Part of a small language model's weights: no biases in attention or MLP, normalized queries and keys.
Each number is 128 + 32 x the weight over its row's rms, rounded and kept within 0 to 255. Layers, rows and columns count from 0. The size above them is the row's rms in percent of the matrix's.

# layer 4 attention value, 128x128, rms 0.144, rows 99-127, columns 64-127
size [ 97  98  92  96  99 112  99 100  99  99 109 106 109 102  99  92 101  99  94 111 109  98 103 107  97 100  98 100 100]
[[ 85 142 153 148 163 147 129 107 182 133 109 106 116 146 143 129 120  67 101  95 126 180  99 102 113 109 157 162 140 105 167 117 118  97 127 131 134 197 108 173 157 149 133 158 155 135 158 154 141 182  93 124  74 159 103 180 167  68 130 171  86 118 170 122]
 [ 86 174  88 132 143 148 212 128  74 156 193 175  83  84 118 149 190 123 112  90  65 184 135 104  85 156 109 157 173 128 163  92 128 165 113 108 139 118 146 175 111  71  62 114 171  98 137 100 145 131 135  97 136  95 117 135 157 136 205 140 106 159 130 119]
 [ 70 140 139 109 156 142 151 163 151 162  89 128 120 136 116  72 159  84 134  57 113 163 117 143  84 190  80 151 129 129 178 138 102 108 124 172 102 103 165 143 107 169 146 131 173 128 179 101  94 170 114 139 109  79 123 171 184 134 172 133 109 136  80 154]
 [114 100 156 109 143 146 131 134  93 101  84 151  94 143  90 100  99  91  91 171 101 108 168 107 207 183 118 157 111 130  92 132 105 162 111 122 134 126 120  87 103 182 131 118  85 186 104 148 120 118 143 122 103  59 133  68 127  91 135 113 151 159 150 141]
 [ 86  89 123 170 113  57 103  92  78 112 100 101 129 132 135  35 128 137 161 118  89 151 159 225 118  98 160 130 190 157 169 132 174 152 127  56  55 136 149 165 149  78 126 117 134 136 181 107 137 119 115 118 187 148 150 125  60 123 127 150  99 115 125 123]
 [177 120 107 124 140 139 148 116 100 132 101 128  99 102 127  85 205  73 146 136 203 157 139 128  98 141 168 155 114 166 179 137 149 172 165 123 153 164 100 147 129 124 128 164  96  98 121 199 145 136  75 157  56 129 110 125  72 114 151 110 158 143 143 111]
 [173  82 194  82 102 106 144 159 150 102  74  89 124 120 109 140 176  97  86  65 155 147 198 116 137  93  99 166 140 154 105 133 161 103 112 162  94 129  85 196 126 136 154 160 153 100  68 116 120 108 134 161 103 196  80 106 120 102 100 165 171  69 131 168]
 [146 137 113 128 211 147  93 130 182 101 144 104  87 107  88 203 143 144 120 102 114 167  80 146 154 114 220 124 164 139 148 137 179  86  94 135 124 169 132 127 146  99  96 110 125  83 108 129 144 140 154  64 136  79 131 176 123 115  89 178 160 176 122 146]
 [ 88 152 160 154 116  99 177 109  95 120 118 110 155 106  92 119 166 138 134 137 122 124 136 122 120 171 166 103 130  84 180 183 137 167 149 154 123 161 140 169 169 170 152 103 111 150 142  80 147 197  96 162  90 104 108 112  57 142  97 182 184  42  95 133]
 [101 135 206 170 142 113 131 132 125 145 152  58 148  89 127 126  95 103 134  95  97 187 121 135 114  96  89 125 152 144  99 121 112 110 112 147 106 161 142 153 170 122 118 107 156 143 105 184  65  96 106 144 166 132 127  53 155 150 137 104 146 171 160 152]
 [125  97  66 137 146 138 116 100 158 119 149 133 185 165  69 118  97 204 157 135 171 151 157 141 155 133  62  94 104 153 140 102 174 114 127  70 151 190  63  95 137  91  95 127 138 136  93 119  60  90 107 161 106 157 126 177 128  99 150 142 169 118 132  56]
 [143 113 133 141 127 168 135  84 100 206 139 170 138 125 135 146 162 140 169  96 127 116 180  75 149 185 140 174 108 121 125  80 110  70 134 122 103 184  74  72 145  85 134  96  82 141 138 114 105 118 138 133 119  87 162 135 185 126 103  92 118 112 101 136]
 [151 106 127 119 138 128 151 132 120 183 114 124 125 168 150 155 112 147 136 125  89  95 144 172 142 159  84 162 128 136 102  57 215 133  45 131 193 150 103 114  83  82 165 111 116 207 117 113 121 103 102  69 109 153 142 131 197  75  87 154  86 157 119  63]
 [149 104 128 146 149 129 135 169 150 104  76 115 123 139  73 151 102 143 101  67 178 112 115 152 151 136 169  98 174 177 205 156 146 118  94 169 147 114 121 142 165 170 117 109  65 104 140 138 148 117  90 114 111  99 123 136 115 151 132 147 113  77 145 159]
 [ 91  95 154 162 130 152  82 146  72 190 205 112 120 107 133 170 122 137 175 110 178 149  71 122 180 108  55 146  89 102 146 169  87 163 104 114 153 117 129  83 194 126  93 134 119 155  81 137 124 117 131 102  98 143 103 145 127 118  83  61 134 104 148 161]
 [148 182 165  70 124 101  96 137  75 170 114  80 149 111 160 163  84 141 159 227 126 124  55  81 143  74 161  83 136 100 127 104 124 149 111 125 114 133 152 141  97 116  76 161 177 160  91 176 211  93 118 131 141 148 128 158 117 147 126  68 118 178  95  98]
 [145 131  99 129 106 111 139 138 103 117  94  79  94  81 135 145 132 161 132 125 113 111 115 145 136 106 152 107 153 109  99 161 164 101 114 108 172 114 145 125 145 130 130  64  84 171  95 197 146 127 139 171  80 135 119 145 150  85 123  80 129 103 157 103]
 [162  72 158 179 137 170 124  71 162 159 107  78 120  95 104 148 137 131 161 203 102 111 139  99 163 146  97  71 139 170 137 107 108 134 124 161  76 119  91 182 120 109 133 148 129 138  80 142 114  78 114 125 172 114 116 156 132 178 162 125 164  96 181 135]
 [184 111 133 175 208 115 138  52 160 203 114 100 100  50 193 132 157 137 104 140 116 182 165 145 172 138  51  84 111  86 109 169 118  99 135 119 127 153 143 132 129  92 123 123 107 159 125 112 133 169 107 134 119 143 157 112 153 143  74  88 128  69 159 124]
 [105 121 180 134  98 180 130  93 115 143 105 111  88 114  95 145 110 148 129 106  69 103  79 127 142 166 110 159 191 142 182 209  89  84 128 117 107 120 164 162 114 200 153 132 173 135  95 139 164 120 130  86 138 106 105 101 151  90 173  98  83 128 139 129]
 [116  71  80 137 139 121  97 145 143 180 190 151  92 117 120 149 158 126 159 155 129 125 116 117 151 109 146 127 155 168 169 148 144 151 162 100 173  62  84  81 116 167 122 169 121 113 159 127 124 145 141 140 161  75 115 116  81 130 144 117 120 151 126 146]
 [ 26 108 116 132  94 139  84 164 140 151 103 108 127 158 170 133 127 165 142 143 185  97 167 142  91  48 119 101  88  92 121 200 118  82 174 119 118  99 113 122 123 144 115  82 140 117 123 115 162 136 153 140 135 117 135 136  71 155  93 144 146 145 121 160]
 [ 64 167  63 106 131 165 132 163 114 122 124 141 140 156 157 134 128  96 133 128 182  58 114  85 102 115 101 162 170 103 140 175 173 134 150 190 164 104 118 131 138  99 138 117 149 159 202 122 129 181 118 108  76  90 131 134 115 105 104 109  69 116  92 143]
 [145 111 130 123 107 151 149 172  96  73 104 102  60 162 126 107 183 158 106  90 155 156 193 105 167 110 115 166 131 149 149 154  58 137 104 179 154 116 115 119  95 152 160 132 104 105 101 139 106 148 124 145 122 166  77 103 146 110 147  99 158 105 138 150]
 [148 166 115 179  35 138 166 139 135 156  93 176 111  83 116 101 120  98 106 125  95 109 160 135 145  78 145 149 104 128 196  95 136 131 202 145 136 113 134 150 116 118  88 129  94 114 111 115  92  79 137  86 161 148 147 103 111 182 101 182  86  81 153 126]
 [115  93 157  98 171 157 152 179  82 135  96 159 132 129  96 131 127 179 127 178 168  93 158  95 164 152  60 155 131 111 122  94 152 184  89 163 116  71 130 130 112 142 107 126 139 191  78  96 136 187 129  94 164 107  76 168 155  75 115 151 122  93 111  94]
 [ 78 128 122 137  98 155 100 105  83  97 140 121 143  69 145 142 127 118 145 158 152 152 118 112 112 154 122 134 151 160 146 150 142 175 124 114 156 110 150 148 117  76  69 144 181 225 117 183 139 119 135 103 114 152  87 154 170 101 133 102  65  98 125 156]
 [103 142 124 161 172 155 177 110 136 184 142  98 150 100 163 145  97 193 172 142 128 156 120 128 152 129  74 107 151 164 163 120  97 152 141 151 110 132 103 125 125 125 134  99 127 109 135 102  66 168  68 143 148 128 121 121 111 142 108 143 159 110  94 117]
 [125 120 181 114 150 110  93 166 152 170 120  86  53 157 158 158 186 138 104 101  89 122 134 138 152 107  98 150 108 141 135 136 134  93 112 100  93 143  86 157 138 101 148  89 130 121 132  95 153  69  71  91 137 125 144 203 144 169 177 107  84 135 193 161]]
# layer 4 attention output (transposed), 128x128, rms 0.184, rows 99-127, columns 64-127
size [101  89  89 104 108 112  94 113 104  93 108 113 110 105 101  94 106  97  97 113 112  94 105 108 102 102 102  98 105]
[[149 127 100 117 133 105 113 141  45 100 135 136 132 138  90 118 124 101 125 138 134  66 131 171 160 154  82 124 101 130  93 134 159 187 154 162 102 100 192  86  65 118  72  62 136 121  82 137 136 111 154 124 190 123 143 102  97 167 152 109 125 139 152  67]
 [131  71 140 105 176 166  95 151 141  97  99  66 197 165  99 120 125 126 148 189 152  90 152 146 167 126 163 161  90 100 117 160 155 138 137 148 110 137 111  89 175 211 167  98  88 163 122 191  90  88 109 155 123 149 145 105 128  78  37 111 101 153 101 102]
 [142 131 134 170 112  91  82  62  79 108 125 117 162 126 115 150 139 142  91 184 129 112 142 112 205  94 162 169 137  89 118  72 146 179 162 126 151 122  95 117 173  69 130 132  84 130  63 158 130  71 159 142 150 153 120 122 108 138  99 140 150 112 161  71]
 [156 176  92 141 103 159  64  96 114 141 143 106 148 101 174 150 162 173 134 129 152 153  78 144 112 121 148 142 190 145 142 121 166 122 137 107  61 148 147 123 146  61 100 128 181  62 162  93  97 155 183 111 118 147 154 209 119 177 113 129 155 105 122 135]
 [140 118 132 108  85 163 154 158 181 135 192 158 106 169 125 175 149  99  89 149 139 137 114  33 104 137  62 114 107  71  91 148 104 100 120 130 179 113 121 120  99 147 145 146 122 117 104 119 121 142  81  95  48 159 110 100 161 137 143  76 157 186 149 129]
 [120 105 139  84  69 157 116 145 149 163 147 159 147 119 102 141  56 149  97 105  67  90 110 117 133 141 144 103  60  89 119 107 171 126 129 135  84 101 155 153 142 165 130  89 180 158 123  86  94 152 158  88 183 110 108 173 186 124 115 119 114 150 130 143]
 [ 85 129  76 163 152 117  85 146 102 133 173 117 105 143 150 154  52 131 189 207 111 126  78 168  95 125 165  75  96 119 150 155 148 105 138 135 120  97 175 113 133  86 101  97 128 177 173 107 133 142 138 116 118  85 203 122 118 143 199 137  88 176 146 107]
 [ 82 103 137 176  92 170 157 162  88 142 125 134 140 138 143  78  91 125 104 108 136 110 128 149 143 109  25 155 141 133 107 113  98 187 158  91 116 130 133 134 120 176 148 151 122 150 105 138 122 101 156 223  98 160 149 113 153 130 125  87  74 132 127 115]
 [161  83  80 105 128 143  60 164 162 126 191 154 130 126 129 147  80 102 102 132 126  79 125 104 129 131 137 130  98 148  97 107 124  93  92 106 120 122 133  85  90 117 110 139 106 137 128 161 120 108 126 135 191 106 111 118 126 129 151  91  84 193 152 134]
 [164 162  84 101 113 152 113 126 167 125 150 127 119 205 122 145 140 135 119 168 138  84  81 173 185 146 167 145 128 114 131 137 174 161 119  75 121  85  45  89 114 140  99 202 119  82 129  78 154 145 142 135  76 108 114 124 120 118 129 108 134  96  64 129]
 [134 159 143 112 121  98 147 140 109 134 119  85 104  40 168 142 193  83  82 130 102 121  82 118 106 145 173 165 162 111 114 178 127  59 145 167 105  82 190 141 108 139 182  97 141 106 145 104 190 165 115 102 186 104 123  92 121 134 136 139 155 125 163 175]
 [131 137 109 131 129 130 162 160 149  83 131 140 140  91 126  86  94  96 168 129  84 145  95 170 102 110 119 117 109  70 103 125 115 174 137 166 169 106 158 216 164 167 106 139 131 129 100 143 170  92 130 113 161 137  79 144 106 146  90 144 120 107 172 114]
 [127 131 139 111 139 114  98 117 144  62 147 116 126  64 140  98 155  92 136  85 173 137 103  62  80 127 169 108 125 145 158 175 104 144 206 114  96 138 110 111 159 174  83 140 122 139 132 102 122 153 103 154 131 123 159  97  71 130 152  90 175  84 139 124]
 [128 120 131 100  89  96 137  87  82 154 122 176 170 129 152 146 138  93 137 174 138 117 106 119 122  89  27 151 110 139 100 133 104 134 150 122  96 140 159 122 111  71 150 122 135 156 149 106  95 131 106 158 157 118 106 135 181 123  79 165 142 185 118 108]
 [140 143 164 100 108 159 175  93 165  97  85 143 141 140 129 132 167 104  86 182  89  86 100 145  94 159 155  99 149 158  62  60 148 118 144 148 111 127 121 140  60 130 129 153  89  66 141 125 103 133 160 142 127 100 141 118 109 125 171 177 175 122  90 174]
 [ 98  98  70 187 157 172 134 146 161 104 112 156  85 132 153 124 166 138  66  36 165 144 189 161 147 140 131 152 105 134 108 149 138 114 113 108 122 156 109  89  86 138 162  67 140  68 141 102  81 153 157 120 140 125 142 107 138 178 142 184 146  87 176 200]
 [118 150 114 134 154 116 101 145 116 126 163 174 161 175 151  94 136 134  87 161 127 139 112 129  84 156 102 120 117 178 114 153  65 176 156 171 109 131 136 104 102  88 157 181 170  94 164  50 133 103 100  91  99  65 161 113  74 127 178 132 156 111 113 133]
 [112 165 109  81 101 118 117 178 120 121 141 133 154 132 150 156 103 142 112  42 119 179  87 185  59 151 168 113 135  76 155 159 159  99  96 124 138 164 138  81 159 155 118 141 111 129 148  76 113 153 125 140  69 135 109 131 170 125  86 100 145 173  90 161]
 [ 92 145 102  89  91 123  96 176  96 103 170 171 152 174 102  82 125 117 101 112 134 103  73 115 112 118 161 129 116 147 139  92 160 187 146 116 106 123 150 135  83 157 120 159 105  97 123 155 112 114 157 100 115 121 161 148  94 123 181 144 172  91 118 160]
 [ 99 167 102 146 134 132  90 144 139 120  78  94 152 192 122 165 146  88 143 156 157 172 150 116 158 131 139 102 118 158 134  80 178 173 144 143 126 154 125  63 164  16 110 149  91 130 136 103 131  89 141 166 109 165 135 126  98 144  91 184 151 142 131 116]
 [122 184 177  96 101 181 121 121  92 141  50  83 156 151 143 110 139 150  97 136  78 149 135 140  98 149 104  84 129 116 128  94 113  89  69 128 142 187 178 136 124  76 148 118 112 141 113 111 142 129 126 134  84 180 156 123 175 104 136 147 138 158 123 135]
 [236 110 168 125 139 137 153  70 112 110 137 102 103  98  96 195 142 119 127 119  92 130  96 156 142 169 123 132 157 156 193  73 124 125  78 145 165  89 156 152 143 134 115 176 111 132  91 160 112 154 156 127 121 149 127  93 161  85 173 169 124 109 124  90]
 [206  67 147 163 127  71 145  85 135  92 159 128 112 116  78  84 128 148 131 149 113 176 136 155 147 130 144 105 123 131 122  79  55  99 136 122 129 136 107 140 143 156 128 125 123 115  57 187 162 103 115 117 178 177 118 122  92 133 164 179 177 145 146  86]
 [120 146 117 145 142 136 121 105 131 180 160 142 173 112 111 196  88  87 135 189  82  88  76 140  57 136 136  98 131 112 155 119 156 104 167  67  91 121 126 119 183  81 143 114 115 166 174 125  76  93 174  96 130 126 157 156 161 128  98 156  91 158  76 151]
 [120 115 130 116 188 133  89 148 107 136 137 106 133 148 130 173 123 179 156 168 123 154 115 146  74 153 115 129 159 116  48 180 132 149  75 152 134 138  85 170 100 163 163 144  98 179 165 190 148 149  95 222  69  98  99 167 103 125 154 131 169 153 137 158]
 [123 145  90 126 134 130 100  82 131 121 174 131  87 111 147 199 107  69 103  83 147 150 116 122 105 116 171  87 111 140  81 163 116  91 163 115 122 192 134 164 139 126 164 111  88 122 108 136 116 112 105 120 120  91 197  61  92 152 150 130 153 168 110  89]
 [120 105  78  89 127  84 146 179 204 147  88  96 165 152 129 131 104 183 124 160  87 150 140 104 177 170 144 129  14 114  95  82 138  91 173 137 127 137  90 122 147 174 181 165 131  59 116  87 133 148  80 114 122  98 180 124  89 154 156 144 178 115  84 128]
 [117  95 148  84 142 101 145 119 104 123 120  86 105 100 128 150 156 118  75 109 175  81 140 156 123 133 179 134 152  45 138 113 156 132 144 119 115 133  86 100 147  93 136 149 122 118 107 148 155 119 146 124 148 117 128 135 172 148 147 139 114 155 141 119]
 [135 113  97 149 102 154 131 112 102  79  88 139 201 103 123 106 127 107 143 172 137 104 109 134 117 131 163  95 138 110 153 100 148 143 133 131 113  69 126 117 166 140  92 109 147 132 115 174 108 184 183 138  97 104 140  35 118 123  95 132 209 137  71 114]]
# layer 4 MLP up, 768x128, rms 0.197, rows 0-23, columns 64-127
size [ 88  98  97 111  91  96  97 113  96  97 101  90 101 109  96 109 109  98 105 120 102  94  99 102]
[[117 103 145 102 153 207  62 134  96 149 133 203  85 112 129 106 110 149 109 185 126 127 131 180 162 143  97  92 117 112 171 119 131 172 134 171 160 127 185 112 152 128  77 145 157 125  85 164  96 140 126 134 122 123 112 125 150 152 105 192  60 111 129 147]
 [181 131  79 115 135  89  87  98 144 139 124 119  84  97 126 173 116 116 131 147 176 148 127 185 162 115 171 176 111 106 179 144 171 172 158 104 154 164 102 138 180 204  86 130  85 118 124 127  84 107 122  93 148 124 124 109  71  93 119 153  57 148 216  99]
 [103 203 150 141 159 143 116 192 148  90 151 150 106 146 176 132 138 100  97 176 154 127 106 127  91 112 105 115 105 142 126 159 151 176 119 153 130 168 122  81 102 135 135  77 117 112 205 139  92 159 133 142 127 113 141 131  84 104 156  84  95 149 144  85]
 [204 125 131 131 159 134 111 121 156 101  97 161 120  90 128 152  90  78 139 102 132 146 151 147 119 110 108  89 136 184 114  65 112 139 150 105 168  83 152 130  97 105  71 162 141 110 206 113 124  76 127  95 176 122  76 126 165 154 103  83 110 128 148 124]
 [142 106 187 126 117 107  92 164 124 112  59 155  99 124 116 135 161  77 142 131 153 162 196 140 165 102 145 165 184  93 141  84 103 113 186 169  88 119 160 176 133 123 169 100 120  85 129 127 152 152 169  83 222 191 103  83  82 154  80  59 179  77 128 156]
 [138  92  85 102 131 106 140 168 148 171 105 156 130 127 117 160 145 143 146 117  95 136 122 128 110 164 129 113 142 136 195  94 147 106 143  98  77 125 168 123 126  90  89 112 164 166 100  90 137 105 141  84 142 158 137 101 117 107 141 167  50  71 196 161]
 [164 123 124 152  91 184 146 126 146 163 101 151  91 131 139 151 127 113 127 133 134 103 122 167 131  75 188 130 136  99 146 203 141  85 141 180 118  93 169 131 198 121 142  98 149 111 151 165 155 101 157 129 145 146 116 131 179 102 153 113 101 124 153 117]
 [137 162 143 120  88 106 102 180 150 152 156 146 211 138 117 171 142  91 115 125  97 157 154 131 120  46 108 131 101 135 107 146 156  85 120 165 105  49  74 126 159 209 124 139 158 114 203  99 124 138 135 123 113 174  74 155 101  77 104  86 109 130 119 122]
 [119 123 126  98 122 157 160 173 126 126 116 176 171  65 119  97 124 138 108 106 113 143 135 112 193  98  90 154 106  81 161 219 133 152 146 143 131  76 152 115 103  83 123 139 136 119 121 123 140 131 148 100 166 128 125 161  62  83 157  98 154 138  69 158]
 [167 107 160 105 163 175 116 126 181  90 155 164 166 172 131  67 212 115  91 158 138  98 133 132 122 173 147 131 161 147 172 137 142  65 125 189 132 166 113 130 139 127 160 114 130  68 107 125  60 131 150  88 122  87  89 124 159 101 131 134 104 101 159 120]
 [151 141 122 163  91  89 136 137 121 137 123 155 145 134 170 147 200 169 106 135 143  80  63  59 143 125  85 114 134 151 113  91 122  97  32 112 132 101 101 173  89 128 124 120  94 151 113 122 108  81 166  68 162 165 179 126 149 208  75 129 104 133 160 167]
 [102 216 106 135 155 164  60 146 129 219 117 130  92  78  98 145 111  80 140 128 119  87 132 166  81 104 174 123 102 112 151 169 102 116  98 148 169  59 131 157 101 177 107 110 163 140 112 167 148 174 114 108 147 192  92 136 196 119 105 162 138 146 137 158]
 [ 97  74 108 152 188 169 148  96 182 107 115 145 142 119 110 158 149 152  97 116 110 102 142 135 171 130 127 130 112 152 164 147  78 160 138 110 100 123 149 176 179  96 119 140 167 117  97 150 118 153 173 148 158  68  91  84 102  45 146 136 142 124 187 166]
 [133 107 117 186 114  98 159  89 133 136  90 117 141  93 130 126 114 160 167 132  65 168 149 144 134 121 107 116  69 123  92 135 137 131 127  86 115 157 153 129 123 190 115 134 225 169 151 150  81  97  47 168 129 137 120 181 164 143 166 100  69 101  68 204]
 [ 86 112 150 110 137 121 120  57 140 114 135 156 102 141 203  98  73 127 151 104 109 118 100 150 135 176 149 186  68 129 176 157 199 116 140 147  67 108 173 172 130 115 159  62 129 177 154 110 155 190 129 155 163 120 154  98 156 119 191 153 138  63 135 117]
 [176 137 145 108 137 219 137 125 146  68 118 110 115 108 120 125 191 139 127 113 157 167  81  52 149 169 133  82 132 104 148 136 151 132 117 132 165 115  94 187 108 143 174 165 134 137 158 158 151 113 171 121 144  62 133 122  90 146 159 148 120 114 161 119]
 [101 103 109  75  85 169  84 109 126 171 130 150 165 137 130 126 170 119 133 182 140 121 126 100 116  76 154 130 102 186  99 159 147 161 146 156 118  67 111 101 123 158 164 148 108 160 183 103 119 118  99 140 130 101 144 136  85 192 189 153 115 129  74 147]
 [104 118 150 159 162  84  57 139 102 129  90 183 107 141 158 125 149 147 147 163  94 177  91 134 207  60 150  80  82  94 179 147 127 131 104 109  92 152 132 156  95  82 142 117 163 184 139 142 138 144 137 116 130 111 146 133 171 130 118 145 156 105  76 131]
 [135 167 145 163 131 146 179 158 210 161 144 144 117 131  88 100 123  75 105  92 131 112 159 161 118 137 103 102 124  99 183 156 173 107 146 133 119 195 173 157 145 152 108  87 151 183 153 122  55 101 128 123 173 115  89 126 136 138  76 129 111 105 178 127]
 [107 120  95 123 131 116  98 160 104 152 159 168 164 131 129  52 137 117 166  77 112  58  99 107 117 113 132 135  82 128 200 138 115 149 134 120 120  81 188 105  95 124  89 136 151 102 102 141 171  97 133 162 157 103  68 128 112 150 143 145 159 104 124 158]
 [149 130  79  77  94  93 175 189 120 143 104 190 176 147  87 111 117 127  94 134 135  87 119 145 141 106  92 130 132 176 158  99 116 193 124 168  88  99 125 129 106  94  77 162 178 140 148 105 131  79 105 100 138 154 138 141 101 173 100 181 107 187 124 125]
 [ 95 210 125 138  48  76 145 115 117  87 132 149 145  84 132 141 174 144 121 143 124 170 115 111 113 118 119 118 114 119 151  87 123 124 100 192 159 150 137 153 158 137 133 108 120 159 121 112 133 135 151 131 182 157 111 132  75  85 104 118 105 107  89 170]
 [ 80 100  97 129 207 102 135  77 173 111 152 145 156 106  60 103 109 131  95 138 162 160 123  83 111  98 121 129  86 140 139 132 130 151 125 128 161 130 167 160 194 150 124  72  99  85 118 146 121 129 126  95 120 157 113  91  65  94 149 136 118 127 174  48]
 [193 143 133 151 156 137 118 140  90  82 160 116 122  78 137 155 150  72  75 125 138 139 102 105 134 140 155 155 153  37 147 120  91  98 148  94 103 194 104  99 124 144 118 122 148 158 139 173 150 133 180 155 113 126  93 104 147 139 143 130 152 194 148 134]]
# layer 4 MLP down (transposed), 768x128, rms 0.0802, rows 0-22, columns 64-127
size [ 93  98  96 110  99  95  90 117  89  98 107  89  85 104  90 110 112  95  97 129 101  92  89]
[[142 158  64 109 115 143 169 103 137 118 208 104 119 149 109 160 133 151 142 133  92  73  78 107  95 129 118 169 131 102 147 153  58  39 136  61 148 134  90  99 108 146 143 105 125 125 119  98 127 108 115 107 123 119 135 181  79 161 149 108 173 177 116 159]
 [100 143 160 127 162  97 130 147 111 171 159 100 139 119 136 111  87 157 165 134 135 123 103 132 145 184  78 122 140 157 158 150 119 122  81 107 126  79 146 110 112  86 123 129 168  97 219 115  96 154 130 133 176 130 143 156 141   9  69 124 112 110  72 100]
 [140  97 106 161 106 113  65  75 108  62 146 170 116 125  95 175 135 104  68 119  99 145 111 152 111 158 140 176 155  79  72 124  70  97  82 122 169 134 179 158 122 141 114 173 143 108  87 103  87 162 168 120 143 191 124 122  86 122 130 127 146 108 167 178]
 [127 162 109 143 105 101 110 168 151 158 195 147 107 146 183 112 114 147  96  64 166  93 168  77 123 204 109  90 147 173 155 109 146 154  80 166  95 115  95 159 120 142 108 121  84 121  66 185 139 187  82  82 141 128 133 164 164 142 165 165 137 170 140  90]
 [139 121 127 186  93 122 157 124 148 134 154 130 121 116 107  95  87 189 113 111 164 144 149 150 198  96 140 130 126 121 139 127 134 142 105  70 151 104 117 178 155 153  74 163  91 109  83  91 131 136 167 105 127 140 121 112 150 158 132 176 120 160 145 130]
 [162 121 171 147 147 110 170 153  54 157 118 121 127 164 131  95 146  88 155  78  74  70 135 125 114 103 113 130 162  93 100 151 128 117 181 157 105 159 104  98  60 119  90  97 177  73 126 126 123 118 100 128 123  69 152  72 172 157 157 105 142 152 121 132]
 [101 108 146 101 174  54 161 162 144  83  91 148 161 108 161 111 117 121  96 139 136 123 111  96 125 147 133 107 140 174  99  37  99  89 121 108 144 149 165 127 130 152 164 145  98 122  86  98  69 145 116 123 106  77 164 126 154  91  69 177 157 119 138 163]
 [114  99 146 131 166 119 150 136 103 172 129  81 133  93  87 230 143 118 111 155  96 145 148 157 110 119 132  95 124 180 121 175 100 114 143 162  61 125 116 133 121 176 157 123 100 117 129 150 140 179 148 127 120 101 143 150  91 109  89 158 126 142 105  65]
 [124 156  98 125 156  93 199 102 182 179 177 113 168 119  94  91 114 100 124 157 106 122 131  94 117 107 136 107 143 100 145 138 114 147 159 109 160 132 145 103 162 143  68 124 170 175 201 171 117 146 133 145 118 124 123 188 136 110 123 190  79 117 184 100]
 [154  83 133 145 159 164 115 159 101 133 120 153 130 140 126 174 167 139 181 149 131 224 103 151 106 103 112 137 153 113 128 118 174 134 149 133 139 134  74 114  90  92 127 161 157 176 144 130  76  91  71 149 192 111 126 168  75  90 104  75 143 171 172  77]
 [ 46 124 128 150 135 139 154 137 104  97 144 127 201 161 139 106  94  35 167 130 123 118 111  93 138 175 138 176 154 165  67 123 153 122 146 148 119 180 154  75 200 178 129 104 154 128 151 149 163 195  95 131 162 119 124 149 131 124 165 106  95 132 111 159]
 [147  90 148 143 114  86 126 102 114  85 180 122 142 125 143 126 120 147 135  67  94 204 101 117 135 151 117 139 105 170  97  60 121 175  93  98 163 119  96  91 158  91 142 155  79 124  62 156 127 156  81 180 112  82 134 125 135 135 151 136 197 172  97 162]
 [162 167 143  93  95 103 132 136  86 164 158  79 144 133 118  97 117  99 140 120 188 145 154  74 156 128 151 126 121 150  87 170  94  80 125 146 132 154  12 146 186 165 153 113 115 119 111 157  78 144  82 143 124 123 146 179  99 192 118 136 112 131  84 133]
 [112 117 137 130 107 141 136 100 189 128  88 116 153 165 114 150 206 101  93 136  91  69 161 101 187  82 115 120 140 184 139 104 138 140  93 107 101 154 107 110 157 114 140 146  54 100  52 127 126  88 160  77 204  69 125 147 112 125 132 104 157 113 175 122]
 [158 165  70 134 156 147  69 127  91 157 171 140 133  86  98 173 139 149 143 126 135 155 118  66 128  95 142 115 125 100  87  75 152 101 133  83 165 162 106 145 123 221  69 190 168 117 139 154 105  95 122 129 139 121 118  80 138 206 126 134 168 124 128 130]
 [131  87 172 100 116 128 120 134 148 199  79 141 169  61 126 142 123  41 158 128 127 123 149  94 150  80 123 117 132 142 100 116 199 159  97 114 151 132 121  24 122  99 141 146 175 104 118 143 120 137 155 131  70  73  97 141 110 145 137 213 179  81 132 141]
 [172 125 106 144 131 142 139 157 101 170 127 123 137  99 171  81 121 155 164 134 150 101 116 122 148  84 100 100 168 187 122 102 141 152 114 169 160 112 140 103 108 149 127 142  86 108 130 134 146 176  67 143 139 123  81 118  88 176 142 131 136 166 191 131]
 [138 158 140 197  89  68 148 100 156 214 160 151 104 118 118 118 139 152 120  94 200  99  84 156  79 136 149 126 158 129  68  94 101 158 115 107 121 124 112 119 114 114 153 182 102 104  80 146 104 182  77 162 131 109  65 134 167 164 152 164 107 132 147 123]
 [143  68  97 126 107 125 138 134 109  85 116 114 128  98 147 131 123 134 148 116 157  75 169  67  66 160 133  66 123 144 150 125 150  99 148 105  82 129 131 114 104 137 119 172 121  73 121 110  96  64 105  85 135 145 147  84 164 147 173 134 105 146 119 141]
 [149 170 120  60 139  85 154 115 167  77 159 147 159  97 179 177 120 135 115 144 119 100 126 148 131 164 123 138 126 149  70  80 137  83 132 136  77 190 149  92 108 122  93 107 102 114 173 151 134 113 136 160 169 194  78 129  96  99 146 153 117 175 110 127]
 [116 140  92 129 150 102 151 144 134 206 128 151 170 148 121 148 108  97 135 141 124 130 118 128 133 144 193 151 126  84 116 154 167  70 109  99  73 150 131 141 123 111 113 102 113 120 114 181 137 105 186 119 147 101  83 113 110 161 127 182 141 147 182  97]
 [ 92 129 128 164 123 118 182 172 110 128 153 134 168 162 174  92  76 166 156 139 144 115 158 136 145 147 120  96 154  76 125 141  95 148 165 162  95  88  70 109 161 168 178 177 113  75 145 131 184 171 129 104 127 114 111 130 134 152  76 190 121 163 140 147]
 [103 170 148 138  94 138 136 170 100 169  92 131 103 156 144 123 102 137 163 133 109  44 137 106 127 161 145 124 143 129  65 131  78 111 154 113 126 104  79  96 113 168 148 209 134 132 162 135 124 116 163 191 101 164 140 100 166 137  66 137 135 120  99 194]]